{"d_model": 320, "vocab_size": 8192, "norm_place": "post", "optimizer": "soap_variant", "lr": 0.00142, "lr_head": 0.00661, "warmup_steps": 200, "decay_fraction": 0.597}
Each number is 500 + 50 x the weight over its row's rms, rounded and kept within 0 to 999. Layers, rows and columns count from 0. Numbers have three digits each. The size before them is the row's rms in percent of the matrix's.

# layer 10 MLP up, 1280x320, rms 0.0556, rows 807-979, columns 240-319
098:463541509377555469417517532471524486525560458492554520478572466515478428573482464548507585437510575435497490518523404505517449569447480477506471488510455504555422549453487485466553492485545578434488492486488400464477428581369605468533430501
099:594477532573403426442466424481483530542597413493407395540533511517492530479429525476580436598529462506457504478503526480396486481424552461538515441444414475602487452390528480531531532545522521460455460448435481491427526575516530499532446581
100:533595449476505443531587504481523604471560479544536470479465526447434499673494497460512402504551584488573448423560535499505527521471499472433462487543580513536510547502416508500442479556456527542381520482474592463462500555405515463520419432
097:454499532484517475540555536545444491472522513486464474579503490513431544499479472479490495525471537393518582530547487478542480424514511540463563455568445601509560508552498556548513556520517507557507471432463588511609447490517461545519479474
099:516470558482491520391589465564656559502526527488493433565528491512497464561418481492434521423474541576522538526449496512467462447473448559524559438479498544532494465555485486502511531510455489502418512543508459445551513536542467500410462395
099:489483463483565505501468477395459514452469436528450464488518594472441487546521482570476387603597448439428415545459502571499559523522512469490580518530452476426514479531450513556517486471457565479508497571511558546527446389452476464561513540
104:550515461523516523450485506557459459546404617567591559422592555566481369448453436485492660440460486550496521514521429473454524532542504547374544470615462537461493529494509410538452433563598462360443499437485559524432498464591488477573475508
100:510545632445515485456515535524506579488542491433537465448501398541403474609531460401478527595548505578533598548520505488537461458477526444488487590519558573482490484539484553565513472553552552521486493493547557509501494422495544477421424454
102:492584489421463506459449474521387450512465476488524473474572426487519534523513508528500497472392462481443524524582453459549437404502521546487499548394531423474520508555532490469558473400491542502423645488467436509505473553531571531543512531
109:494389510517443535499492594557358463540504488492532427548441502514496510461515469474495511481368515467373444509528439492457524457471557463518464451468480549457491448514490480511459483472466562460393528461456522415530489454528543564527454559
095:534601503582566484410449460462552505439455569550515575451572507495450496439495510451421477496546492543508467458458478601483464558574507531503553519487476414456539501530510583419431482527517462535430558434518453516541462537471496501567562501
097:451496427403440507505550467453508466491454528573484618476532458448521466544535515486501490455445481444472478473541468591461497558462404507531452560559461472528513379541484491587467487517496450564562459386535539523554564522444506472496563448
108:529508552515578517444536426481513477467508568484513542618543560454506417472508460511496472558546548483451509536500410473411505589559405453433495517446411477539485439512430466503404518501515490485492513532628521444566491552567509541527487502
098:516421500435417501478539535533524476470522464473518560462497447522558449480514487494510550516457490459487471520471507604533498488583444494449518495507567473511544455623511482504475534480454573566562495483467549416513509538525554491505534497
098:558572517520421437507497585575492532552461561552448520443518451498440481567532559538484517466496555502579465558498538581449441548577534476412538457466554593473514463446528498490557578502394457567427427508479506443526452417532442467482407559
101:506514508539560439499590572527433471453523503442516512452463452440558411399547458457422482457522508511470481424518550524470481397417477523512486606584647561594522433517474526571501571522487501387515428471526469501679516482674456434486502542
094:542583492520460509481519456522559521447475547413580475577529579445510485408448495499465474458567380492510554548578510518490414517462596467483553515519445486524560459475446472541614547447487482523490619535411494459609523627573431525501457497
114:514554561520528471568533527474399518488480559484508524458605427449459545421470536502520420564423548491470488491439496544521518470476432536499546422550439563493500480540525480536501450596458402542548435419537520481432537463509587478556518467
107:525526486419503427562515478441464498460608505535465467430448452462419497496457541550405558477497462406541613568532478422536412477536412499449462528505460477482461439477471536537482575511479564524416538456537478512436323518598535473476557526
100:526539435562447481493471414526504462494555512481475542462479512503545430524514547486559500442487483428539547535528499479522525537497576498418452437393570469419470547599393491543518535533593472501414465499511447536584512513454511457485422555
099:480468564433407477572539554481454573585560488325481486524462457501459500562526425406513491588537469541555565539521481471484453539440416431596547489503545540574487509504472474504464484522482447554554428476494479443467570522554461578451484540
097:477500476453449444466516469518441589490571545545437648462504545424488579424569482371494552480507525498498465516412477533505501526559504416472539512414493534486468499546396538480513486534430589465463451517476510461432419557559525365423433479
100:499524481513425470475457446629511549520561441481542505502560475536478491535603445418513553450593558509575423488498534496473602600479529453508459497439578414535537484469498464597485487496550410606538430511557550492444526602480459506561465469
099:439500455537482473411463451511466544443375492487592558472522475527556459560552497452476484491494436526616512570463558500502515496510431525543502481505439518460532492602530499475508425573422475543494358568506484609514632502541511589499517397
093:580469476388450505456517491458492526525488466544345532466497520447413483448564492429533438409445390553537509504440491597568514548501482535574431499594620472419480552514447471464508524500496491568509612492538556528511419545484496488436507461
097:398490546515435513457502482428504480526493492538501500577463640562476481360551508476469476479505468506464495537524459511507435565593434510487521530463499548514571553503577585584451589524409520502509607478500502499448563475564547496532551527
091:565484581560443428507614381482421450467447575467492560437520626533487586593507483515530431554482472504614501576481424539489463542448614524523507490511533505545458569561521494505516441505463486458480492608543506481526541409528542493493498515
096:419490476538426510459448527460520548429459542596564459434498527547542418502584471511509430463570461473530518466512410552525524507503464487447382532475498577489416478529493519453517450425493480559464572512527454522484506469500498458587552472
094:479350520504534509564557398481541546470419488475550537438438422526522421376495426429483533492541481494520439508481497498502422496537494437546522404572480440595543643430538586499561516604544512595495531505511483441458493576561569520468463625
099:576489532382495509505445492543395542500468526368542592516534522488484410541515519443534523486539476408476545584555508550433479498507572500398465485448514519490485505450368559498495455449484407336472494442579556482452448458442515514519530563
138:544461516530522474506435523488456506362513453461514475457528539547439529539476533537541466589523463503499508547508528461448509484513523496571540484532623434500468477506466455541384475632578450481461524397437364463419568434621470501528574506
101:594449520496519530551430523513470504449460479548453498550524469524535526558531531418545445449477464472451440452493453420501540564479499434507481454478453486526585591524518569454468493499519466547427408412463494510493422505460558502437498431
096:447465492503476575466452555571461538521488488532505506521479515383504521508461521501428407411500417552469480609472552444478452426428524505493478577467427541479513383467462473543530534460546470482564454521471403468495538465492530494449517507
107:491493483482449536535461471587431536534423500431495447487476532431517526534486527454470437529433451438482454567502428444580557568631593496536480507475497479509488526466477558550551413457545434507539562438500485418460474536406534460457418589
135:459514437472539418400531556500543409470462512461586396488528507479522465473535532547465561517524454502511526432570490535355503512548533440485567452517529464526566398505550495387541505564511462498446553555519493482486532476458451478476453426
093:518524480483527516541491515496493420414534635486535515616439496452512484466562460523416578465550549383582561565441476527410441529490511499437503449479481532442463471512533466539592516482524577516534511487492511400540510550385477571477609550
096:506441550516488483475486476490481441396516513485493525543440393530452420488492510485467517489512470531461465491501544488593544515491484546558506497395455494454485484480356474465485436515507594513547547464547474498473526498495447544412414482
098:448421453513524464484449471478573511404479493381498562542534548483528534418541512516487558525510489490486572545589445515501470483499479458522481496495553495511584520615441519509471454519572483460393517505536488506434537584455468482479538491
107:502407497440505440487537426531464511470537573514520455521552528493587563637539431493454463551491580591443524538455442469471468523501493452556425494638569586502456447498546484446555497490545417445552413504575511493440547553626527503538524451
099:484478440460464555478515563513476458434426451490537496548481513572454507493487461538529560524471516510568455555550474424517450437467516393542388545490575465579502462533496505582465556520479534472465455525461539443513533483466391485605484474
094:513527496526396470506513537485531515481494613537527492503560506549539436348520524448472529477486484459496471509410434443560459575486514489503577520549471543555528470484560461544475415471530518478465556412561468413432579515444588539507473502
100:416475506475461476520551539435458472477533487471417447544453505484471468490587523427484449496535560476486518323464530478528425527511545462500492446530520445435569443467494471555502499484430556447525513567482519421520496495464422578467502581
103:522392498541501420416478509465475536482553558528404507524485526472520390531486525480505475458522499511470479578425491475484494556581422469514452441417471531512491599493389442545431513529519469468503506454486540487537527498429522515570496550
086:451598545499515583567498485454480479594551580439449530605501547485549543596458465482525470533623482479415513501487403538431587525477477431446457449404526570481523532563451538526528459421519537491423520473493575528538564552551493567513507436
108:511610402428572423463546492474482462550518501509510495588475516485473434552542492557536517430446416469525510539513521442491458540493565549530529525582437463603439567593472487541464517476505460359452555477519512471499533660483405501486410515
112:447452552472431392472488555474473537478536547448538487429399665456426395479532572539518458512484430440472459471504514543422541440504536492536542488490505458489498535443461497546492505523553568415469575438463468515489512539484495419617525444
101:510443534540519472552557471406352523562583492565533502569505396430538543531475525444431458540456496580457564403534470470540527472564447548575474533522425575399489554512491485532550442478529470540558585376507469519484504509478535490521517487
095:499489477497473400370452485492467536513462459487435502561555545427507424517560558560489501476474420560497434434511518571452522596490510485369438588544447611493561428588503442502509448553552474561454434429517517507391416467506499481452529473
099:474483425478536502570516582516480459544516418485538464451484469435465443421524462456460493439523396446482599494502507413588546474559582479534565523527513592461523553572468580495359475519479543496541558494476475468498438500480426376434578504
104:553542496483531563485536583386426491496466547421598439546516385629567599465530490394569527550481409525471511440493522488443527450524503483507468451533548451510522540521435396491527493447463421475532458442506549512457530505476497466549497512
101:533522462536562446569451577573485423553503610535523481423564454499447452554539458481476514503528457475526496444454490478492501465527521453417559473496615433603497493554519507520473470527539501499515442397542593548496433558440515499510541370
102:416492425553571521504487435503374591516516471517538443518422581502484573505494555555526582512500471464514489473492433473624521444520522470470495552514584467445494534520506540540445440555517488535439480487437573456512483480443564469486540512
096:539507539548482443572453493567505482483540514439431503531460502512544557468494429434547467588502460432482481530510518486477573524485517574454472490439495501543494458505485565403541493383521505472569362482462509497587416540473556550475434543
096:530448441505444412533521511452528424551512564440479510461514470506493495435510555512493485502487410488412530498467462566444470480511406540561438556454421473497565499482539457535425521533533541509548535525538504433540529581466412575524549520
090:508415520577568524379492441560540514461454421494480522557481444492481503619461541522402390541472457478572460523527541473467507516492438515470558533545424515525582525418500498497520478531538527519498539515502514468533490401429525508583535496
101:475592488521577552526423492509407429470419480566523482466481454425520396578501463624543548432489516530419488531403487497448459507542456519474552534575520510439496486506485540467493453496445450462420551363512495505587504474545601486504510423
096:521593511539535450506489536397496560549561459622540484496517532500491575552495482448523528516471520586569502445606566470543397461409496515517535490578496485434455505511488516523465495505519509499462560454581474424534516436459505566550547424
104:506443603573406515501523486571562459532489559501503509404480536535550453502465492510562525609494475477531500475533534466521529508513621548610573429554507438450514509447535465539580435448427441503391489514403468507493506482470520457492570439
098:541513524434448448513501603534574494494511485568429501507496510455438626391436598499554542560489491439428492472527544441508457576462489556629500480547484503496480554521488515486494477568447522483499486433463537465524535464623451512511460624
088:466535437488499561461537594444536503475544557574523605483496525535538524426421487410454499522499548467590528482515503487517481561518514503598461442510450476484468505496518473492595563543475499393497419501468482544572511452445460493488524540
091:431490506527459391560447456428515378492483528570476469519471568443537463463478561534463480496492473493505495505476501643475492543520442525521460580424499503504530573458465505544410607602560489472476449547554445475486493537504516491500515524
101:426499522434453422539527527603479415539617507490419614481395554454520563480534467508514475439575555500507541495422478538471445457485487459510432443505510574518470470525446447533488503461574457496503447485535469547583448480480532446506414571
084:465547433546557496511507516493404520456554566509435482544443484478579463444541471486528514545499540480494446522514517502533518511522522433458481449607449536426601472503529520562448482530485460479551579414506337525475464475550490599471557553
108:507458470508434542504450479473433442512433494519531534492597453435473544541591458502491378504504461526511555540493549508524466530441508533544458510575545495493443448568480548506526454568529528519394495573517464535525514461522518559539547403
093:528566534471503455468519471439458488442516596591498527535542491511524569539537465463444405500481548517521456526499412456489477495483567382457423598446514388451448585467511483479491497407535557524538598520459459527441387462446611560563502445
104:484594405525507422502529487506389575538484593508520571481572487478497583535499425497476417543563546559496423482490528453507508407460490510482474520448494537420594446564446470481475474451423551483498473454438418496543481460590599557472556609
096:549584497468495533551352483498463484524451486573470508509493482581535433487459461466553504541494546399511513691531473495510547496425355479502530588539498570508548532526562531497473531531447476556468400629565515427444517513477493475508486535
097:464493434456527422466404438419439533406470533493455548509430521538540573474526512517479619525528481466465503537552620557500512426468530570503480460434484583578666459509490534600495449561518493509449504483442547404425498498574555536529416489
109:486489518519459474442463471527618457452401564384484517579425524557517557450472474456452468532464542436542583500484514514461461504524503530535493498459483490443531478497532558548481488571510490455562408531430518455527509488514427580454431446
097:574537466454432488493492330461463566544495552528522576614544473423460542509485495491424510489524446472509468480566563458520573551520465547509565469443477519519516510545536482485487464487434458555516528490480445440549572561493498529494494464
094:468393528469513504512518496519457543473468457527578514431449470488524577529621436480568548499558465438521513512422499481545587475524537471545413579529465467499479541546516484492538449531416549592462516481554563586480527454495492440411427407
106:499473462448435464450449505515492470501472464434475500503474498539549508483484507554475482484481417464432536490457520500561537580546549503543459530392496490499534570460464559456498477598446472503467520568565553431539455477513484540529471455
088:569485558438550466475472436519478546532459450476372556473480478542459601444394516555430469462513495416496582529476447516476541497568446464423417587522640462536515429535434510463555526538402540575504521508585594462530575522540481527560518444
103:529540574465524430547487463471451442533407483460597627557508468545471480610560512577496475404529479469547442618488492465375484627437536460584493441497536470507500419475513529534573536476443531430568575486488585467598546528463529480471486431
108:493541503442483449530547520517435484550488394515520454500514444476442459544543596418472490372512582363543495549506566390580447546489512528501542510555503512537557554519480497394592406477500591569533509465509500434583534563492520529529501497
091:494503529447522381658610432509430441490607439468576488450531489438571482456534522512524514570583473485508596452503571426511566536561413542461466455438425533578458451512471565450586483510517489523486465501502466560352573507503446602480417491
086:529450534523560479506475512489466601474538527493629405498581534536417544502600566475516528454572512547525575611527446495458527458531504452544514571521510491503504457464399511564496590490528475414500532367493424461503499554499431493472468567
091:530524450575506501492525519489413479427555600521477520514431611428513529505482498588514434503539516415444557389489462445532416526519533491493483446528531450518480464473442512476474504484461497454540481600588460472544483459438504436464536551
094:429585465514448528555466532408471501488519476562477558449422422445539560451422447547488481464461630509471409446479448448507423583481476571449454489491490498472486454549475490425469485463428419463471481541529485517510510535435437593537549489
091:536546486464561502554374510486547402438402503510450601443524491493560541498469512515495556542456466410478473469468457593480616575429488532564465555592494526530520458474521449529406569585575498476478432501591543536585551563573508557506522486
109:442535520514448518437467561558464547557424509521505556510573495522456553461489529544522488468482510505442516549462533584471523440596559430547570494550568473487537373543562447516510450559451471478608617523516581544512516468521462427474541500
115:561525532557590517457502504508510481542445577409541576497501583497527496483408513484484589448439489555500486491508445524507488473542540470468492539532515522526490500566536502482517578491589561449496497445573415488492540564548468516437493562
102:587540467466454432518427512527475532507439462441576432524410434584448580628504544392438411540550484450546560411520486509519443631568515416447491492559398500510553475447557376495468656505525495547527544482500527517518559504505485544546412536
090:466458485417566522514599453499510481520488490530568396494501517455484359432531486442507506357450404570520526520567446544517529489540446434522456427628488445539606494474437492479507419595500478518452560513480505494517518476513487466490432454
106:591474507531497495409444487457534526503517507501515558518526402570439510554576474460483473459442503507547520605426391507507423502441495465433461535495446487500483539479443433407410486572526481480590463408495533418455518439456462546440499427
099:467545469598539507509505446540488460526524539504532427539514423488489417476505494481512456456504440522566462516461437505467597455549514489473626437463483598526584500521526596493467488598494499501496551550470478468580505517503587523544528437
100:477543566406471510437559478402465468508474502595467513530511571541531448448546494454489450537539491490474435484540491420514561597494418610474541468479545472517447482560440511396392408412509475496517410476451552538487528513506513496555461483
095:454532401480496423427399448460575424476501419539565479394476475484489480553460436398520477519491444501512423549471401513537526504536491456506539484573550520451505516490469512444517562486498510516551597487502481403491492479472585446458454479
105:488475472462490569526600482511505586500550487473410514497567576517496514431494523450486554551528580535535586518498540488452432554528369467434518437551521497461531438424472466554451397491534503477419506466443482462502450527379521473460446436
093:428521483489500564474534513586373525425491504560561391524383422475504470455488469525489522429469470512449576508491494508529500470505538478438424444566436504466516452528464510477558468512608555520454506616512499406541476516445553455527468523
105:612422534459386454551518506527490497439494518461548489443501473488453479450486453539465455478468550521516571405526493545459539559541535421472483569505555406464565456577518468525600497513424530457477478480459521485478474487520464581539433506
103:474430477440527465473440568550390553517479516550467542549561508438578584518610568461447561508487548502498521486493547455511437503546556520505432488503524513508568556398592511522528475510486518490464539441532498474498538540457524460527504506
103:447561537494483530470560506563456509528482509553491466447511551503523450397508531446460597476571404465497427470484453528551515452509444546575451453524403617491524471567426558551367502530473514615630536514509524545441396530521533475449601513
078:570492549528437558508429501454404388526453510402522476503569508487493464407565467693483484638509530530567457477520553523534567586533470415523468461534457511532580496506546472522538476500537526530576424500486441538506495480556476571477484457
104:427498467476370473444495506413399472592423501589481508502486583573537549507441483472536520563449377539527531471486528443435572465602472494479527494541461548492385518582516559547603612422396541530419582519571506519515535548546469516446498533
110:483465551447546571436433485438520522503521542394435531483484526514472509487516517475443455506527522548496490518468441478463537573560503523492494451480510555466489461504458482582549458568554467462480503591586431576487453429522499437505453533
107:584527373354420547526493462488481462602566519496486439534541465448507599575518480618514400478405535473495564506486436512445557492460480438501548456511398538533517421499415509563571369498502419506534481465544586526504528512561519486486589565
107:573490370517527463563394468531562463517574488575522456451486497474479541555529537443399486528587480568408497547465477466484532432533521542447404480520463487513560435429549466555461520654505524431498431558546520523545493482451466486457606522
100:580596539517513452507537463580544463514574530526456575417549567483468526385529508525544548462523448473484531511428494553462583539449408441457541424482506455382526509494521400471499616547520442584452501510593514452509472631515563580494470422
099:499454503461376523454518479521550492426502466484535493558539517537456428574530464398474454467464464403530432550536521615443508470495588506454578427578576503589404485563492511484445507521360528510427500558594454539496527575564441407515500441
103:453498521580436403533507528587581519463516545557546464585480553454432506589487488468494427482447584387546528471467557482563452500501548462476601490477492513513498483460562481445481507574535484509437501458459512536461498663485392479513513522
102:475504476482472543480541444377451470477494497483462493476555471502500580516449570542520572558510544519444498427467532545464616589389505598479455536568437521444467538408449500476548514460403519521461519472481500535535535503455588441486555508
101:564608608487412588513564492507512507521516471598609439500579450466479487559451523476431507389447421451491462467496511447532494456484449499486558522453568467506473517573477636441453467566431521468495383363513455500469496523530479479493434547
102:536542464538404435555434469474573493497408474571606456608438499482488445573428465501507407504459465494502530488611582449563448533516537524576378509462432532447402451607546528422401506491470478522578540451571536369377590501598497466460514457
098:462537493475436524475438500540456565506485526510467522529470488508538552459476523425509377424534459495531531558484546441549556491584550522435467462482529496452541406483465517469620506439511457633506419477422548524578471447474501519519511606
096:481543612524447467556484495642470484571519599405497490455432559573602478514501564482570614465512403460520527527482408499534497536486589525499384513470544445476584448525439444453565573409493479470451505557614571472573477499472532484491541479
096:503498541466634581397570472471458506515586506459499554441583503515446372466396399432540550440518509517526518497465476462501591542491500424389488415519519525504669520516438499576527481552464598431410426496568361459547496576437482481560529477
096:413407560456447576504486482409481517496477518463436511523501513453541483523511457466559535419484545390596517504530465531376462539529544438467475556471575563529456524622540534481604519553564348492521427413485504454501443478503492410533468508
091:447467503630547542504496495491522464484479541572494593520462548461569509497483551468534484545546632348508588590520475512480466363465579552561519546594612427387506546446514537477459539479525495511435521587488553608519517489490572520572463546
100:515571477548583498499455512440475630466502500536551520515621463529483454563474467542497436562508485469432494462525444484594510415467528441467545507529512538499433467511471496505416457581523400508494665455369472541417505452550505436537518467
097:517445569518525461572511583491491479507444546518513530474489536548446445454579524576567575502517445565469553494487527442613478511593569558480462484564478483524451475448452561429479402512499519527510456378463526422502499427529450493457532547
099:500477502583495431475463526526473469547561571546527572612540484610473497480489450443501402422509544564556470447475392554578524506531480503475481524543589455541474446550470497558471496514447532493461509434396462500467512448503463447558579525
092:433559467456555423476568559583378519480465569495549517564553492510528559538547543364572537519480556478537587490423497565338431568475567480513503500543513478497537499444488558530471515464503601622463386462452485576534525506528487554465522560
102:547480464504549508501439491502454512484546489435563544536461532406617453575516531548508397480489448576527526477496496484506460449411596436487476522492541476451516501406481489616468565421506608464507486479567444573442439500481513388441477416
106:483487490610477525533460538568442482399516555493445560506675427456513387486535486499479520471499547512518427408566495431495532527486451477469481549484533446468463437505533447506459439516439524454515478509531489553490468495426480534548536631
099:439516519434458431488490476577502449534498411548561446480615484460504434485450542450499630439503547460552459511470483478542511504516518482481476453528519406499490567454594554526450485451427558510504522511439481476598586536500469533470470485
091:591536642480482500451516485495409529561493463548449428509480535511515523529551541522561382518488430491513446435520454497493554444505497569505470409504543519529497420394544499535523552512415440507426474517491513435457553441519456521530501539
094:526509453441509359510526545503543494514509513490570584516415512454437521469426567528514516468427509553538471535516572476492504492443523548468556490495531504485499404489503544501567522487469516557565488538534451510460470497449520573543504528
091:547518477553575476566460525519433586573469523481515541515460522586411539503555481572583445568550552434505615578525504467409404557486515612578488491477511471479418515523484476438599432504476372546647509503515515494578455552565467541488543527
106:489454440476466447479471476520519560455533566475538455582378490512442557484543493484540413551445630503476494398527632470514439486532591477518620483508505563509467457529500556487497490518497565504466497469501409541532505496567529492516493473
100:362485473471445601537508563451485512498554585508503475444580479561487516463464463519526390480438578484590538461519443451486585548428487477373454533478478517498413551559498468449556469467510463467583457469591592427503485560466590507523459478
096:607470526458455484505500546394533510441542595520421496457444480500588519466439507440503515534510457446499520480475436496544542478481446472460488468544514467588513441506441623510589579451450495408423515431492546515456425485494505532633490565
096:561457585463484470503549495585520399491553542503571468601534483477479567474584459568533515450538552473487516403442476563409566555514400502348457601529458504494516524571544470497566535408558583514521441414523478472531563418552517562418402474
091:469523517627461494425523573542496402630532563575509519510540462464489531530535512506546512432496416498468576522486478551502569467529432503549487579466493465537507373467571432462561464490582450545434585594486491533433595504548468525515516528
098:524574503416548499424529516529588433508476478589486513484493535503516477520588487503571476398521547565488556492488518483461472467499404483599526487461489487495467487479469556563448463593506551546497462475490510491457435532545384554571430408
107:542525473500513457506579388487466499490496422461583528553549378490446463427483440500498487545502573598489537543484457589515443494502540381428508526550485515536621509514526456452532592456512502412506498528431522538429409478523482503601532436
095:480485465477438477538548517433546531554616526399397477472566565531421468421412421611469424500592537595518470535421477554531465461573443451489585433468445504524499468508530539549539503438527516481623470486504513546433455582449516527537521562
098:534451538430536457454549499541597421551523564439566458506520373524401560468423526413516459410552540451477426533485504527526536573517635419509455461553412488561515475462503511479477531510530431462447452523469499504544508503513526465577492478
087:530641538584452451508613429459472541517508471542556519449578536487474465510481525537543562524512468483524508508533551568456520467534509505568490548600438508517532562551475451536492530459507505495456432474527545469558415545413502389496541480
103:479486550484463465498417517539422475499501445529496549444477499489513599448490574535572523486539506623502522556477466535536442522472479502513478422586445480450552489512499486489507473552499583559507494583607422456659488556467449543625498541
098:567509564458476468458477522539482422456473474465540515550473555535509485570500492407563472452619472532532413537513528477526495521475479585559438551494605509473630335466436425457522489486473522468467432550482448546506472379482512507433504484
102:488500398509367435486514500436469470501438602489464498520510501510481424529535503463508445584459453593506542530539526497528497476527562521440425582443495547583405595503563536504517529447519509478428494361634509504433495524508501531501574474
106:496573464448479396461493422451406497558470469466543545558494602497516414394486430540573479505422524390480441557457442602463498578480453396509480467454548472487528468556536548497515459482516536424532442440528599549509490501542449499576447446
111:440498445511469479509537481488524557459418396477472493527521451544452489470522611469563461551547489547503530563530489457510423538484443513437452515389458469571493447543487534406407483405486509488514583444550443549506405488603584478521462551
118:490420477380458407538497534512588427439463563478599577514591474524556465535473552554521376557530428483473530456531471491539497492506480562479467515612497449486498457494533505496482455539568520392406619452526460522526515572506467514396478451
108:416433408450539464515475384565570523545442430510424507471584489572503474586545444481535452546467499431558473516457539483528486507415566508451444481625463516489513577529506534474550417541535534543460520493602466531494546455542498573481515521
102:466528523496444513572518491569503550628501478487494557515478493501513461468580456460403450516488506561526463424543482483531515571443555522487442501401576462540581521411478645477475528522427451453497402441550533597508506513554547573510480548
090:488535512451528451645567422499544536618480583453480460393656505468511501632578496586433468578543470421456558413578483548456500561513528496522489489447506477505541515549442438516540484483502507446548537455516517403521434515501527495492499520
101:493537538581472568427583477468523560487507551558445442521512418524469494495397463515451521497472466573510435527489500480477543487549468568535479525486395389558582477488445552492543454455528449466623510470568514511529524428494486507487507532
101:522463523403564501547498526458507505504531526529512411560483505495491493552514485450531564522469471501506589504496488415416502451487487445393476416468485575569570381520468426521532489551524528571516511447553479453471592448524474518477488528
103:507543462454457506501480458532551519479402574517582540487518510484400477543516535450548469491461439468480467496560522592580497552504493491536442494543452520516466453423511581519455522464501506512526438366417493508602446612547411554561590549
100:481420570537438483468426492431436515619450465475550509504536515507502488535506558457551455580520444512460395563529526479471529539585452474467516523544540412496445555394458464461502478581485457543450557452517479483491504496580555556489457530
088:572519556553531486472515493483456621520551530474431452510490476631445615499552537483547510435467539497472550631459542567598563442525477491481559508654445515493520487460518549493425477516469445547510527458458466527467500482524507525563490486
097:504556444422503450488585557463444499540587445391553495519526481478581579466513481536574462496532510555582510546428463505518514486541530459517555518561512465454518404559588477403422675484519385515608457426563427459556517623523572537547516480
096:573469558482439414482509370582464540543490477561463504474452581627539474546497478440491492541489450509458535599489572481477470568425479446545529554459430576500544615456512398551576569531507447461461437517518488415483433503549480505442576463
095:503521481440451482437499602557476491634469569496487529437516457572466491453547347525539550496464442498539450496502548542472474481582576397429519482471457548565496593541465518468525531524579410497457492459473476526521477558574573502476493455
085:476551514617504494535488434540524528480508491505448478454512500464498542432460526513483471418580441511500493501492556396546545451438485524398472553492536441482552450457456463514490531560522498486433441467571515485527471615400529458534571556
097:603538514433530445417442460564483544501607542517427574489614542507507542439486504555462516407538482405538461551450498516553527485465487529422511551459463487548574442560549363442481579504450468503457466516470563425482491435550417497542408487
098:573568479471588541620340447511447490564419555447550632508482504476508538401380536490600490441439484468528417495513527400501513546547432534529450472520449524518468475489546501419483465541589515645515518344436536392549519465470410455506463437
104:513575492453557467471459455415416526495436377495452533449481516572443505639571513505487507523510526585483568483524460479475487477593498504498470492640495433463547566469533498473574561539497433480442477577470501478393465510426443525509459409
098:541503526521521620540568546530478480490482408623550550450547521535485444537509446524433482396536485511530461356478502507517521503479502490565535422535419558483548473407449531510519464533472527504522455516472491511462422511449472443583546448
095:469448468488555381549450547538573519562469500546499549471394485501571538510603482475431470526504480509489488475486480454485433493512390446477462588462496408463509413515546454551484537596526484572476512493473499441569435517501422609556483507
110:482564532400518454506455574479451573515407464483450445500536442458447500470519507561500454462558446485513505500543580502439468522574528478503516456518529563445484443553554552494486552481520564466416480503462437530526465501494494474433453489
095:468504644520456466501506487455489432474514588584486446482565530468463479507487549458477449426419524565513599492501477443460502471543500487496442522433536453517514464524525525569495441543489549490511579514530491526515505547457471530531461539
100:534379513471538532537578560515538417595484569567446459465505464452550491460499547485507555442460488529553448558583476505516470485522522516410520516406493492473527485543579498543538476480460399506524605514519493448594495473596464532540479554
095:503489447438426551488508550492503539626505562468503497604469507544487443446561450571548499481541543478474538493510514474552559437498547511542493538393498542399529501583475438475415529513503486466542522461478507415466487521399534499527472528
101:501590415538474484553526447496467575413552578495513456414452522495457580412468542447483423414441538615453557529552529544497539509508499571544576412532496415574485531423486544502539536569516557523531499536530442532495468522527426418497519497
099:462493597416478506570506504507504433503490499505576489470513463528448571453602401510539517531498506428464509588455504481583494517459474595413591507421520522447493487502445474473471457497547451507475465478531548601561501469439531490637545481
103:524513560546442569574573490538546547414565489546543508553539440491425513497506441501485423429493505418501520464446387517486474557447531482461509445521564470530522345474494580602444468521555423497496549513507460384452442501467459514531515488
095:491497426556479486482496532512529519541430533513485488516445602496500466480520443530529461518490414546494490442565490529519429549518529422556487451476436600655533475470518556450513455547362501553516579520467426448542489556502535495446485512
093:465482450416600499535511399506486551426463503452484530553539355451460506413535443522474431421498571505458568393440513447524478505398444488463525499566422464546493463574507518538481603538528572522478444510488389506486531514418461467549466407
106:523433456481454576504445454472443615456556511505539505570411494491583503417495568537533531506519489499461454435458520520420509514430542565452549512564445468498528509525530516570415485569491492518545523562469525474453465397547450527644475514
106:564455468409510516571584447529513585468530488483587601501514489505530411591525467478515414433505506557537476518487406538529477563521533449465558528422554430553481455523479593536551489500579516500407480486473460567458562546530552469501391549
108:470493528571496470541498475538496471514625612448472540508547504518447589432420570500527575512453435432549581477470520451474495529538471462470546470550514370475449470463504467452552534463501562445418454507521401596538477518510443551481490421
096:445457511494511513541473384411486560526454556528590544503467442574487534493582514438454419530478430487536466455499420549510490434554542488569533553604511531446532541500480491415510544467531466506510507552433535509472499402534517487451476475
091:428470423487422513531523497565545598387503463467481625552487479513437514451552515556520525506487576500481466501469507457546536550513421500420460467441404567395489554495480434502477547516442472515514469555569597530535486558524463474445515580
098:524482540482498409464526449440475509412511453491420471534440458509554424442515522508485465490502445520493505498530454478510491541414447518546503560529503456481521483505483468445594597461407475490514504460535493479495510499470445484508579548
096:534436517500574511511529550463465448462493476556489424545497434474542545435482536426510496487459492495562543409378530514437519452552504498606522571442443512526467495483554439520459431632593440503486521432549434437479528631520527449504527419
093:513469618493501353535482547530569530489434587512555511498504537584531518619602493451527480512503511519507461493559478461503569503516597522608475499519644512354526559514546577520381473440401538486366467407492527536508481566552446589569444561
087:429511428552469482529544490587493476398489550499433510537422471495447325388471525417528462481459413539543511503545460508591570552518445478461511462465571546442522458555569464528554548549487445501540442484523333535501557549486443516494539487
105:458478521520475531456524546535502516498503481424580497614545600486543534563485503417540501566512449439492544475472513533516467431535518373551523453504455561547447526480499582526455561488608625451518411375473494564518462371437459514515449477
094:627557516464474560508544554458491481480454484500396473491537596476470662355481518476564448499552486434408459459496555547616486477549580435456499486539463509495455426475531399577512456526551440499526447536423508486486547478496567458523517498
098:477525439457566542533595498409517434485452484479513489465565554545456508510484457418457516417528470514454542526473498497476523535508488532552443511441380523469550513525615353454562478486496500448464540513478552551519477559583567575455540494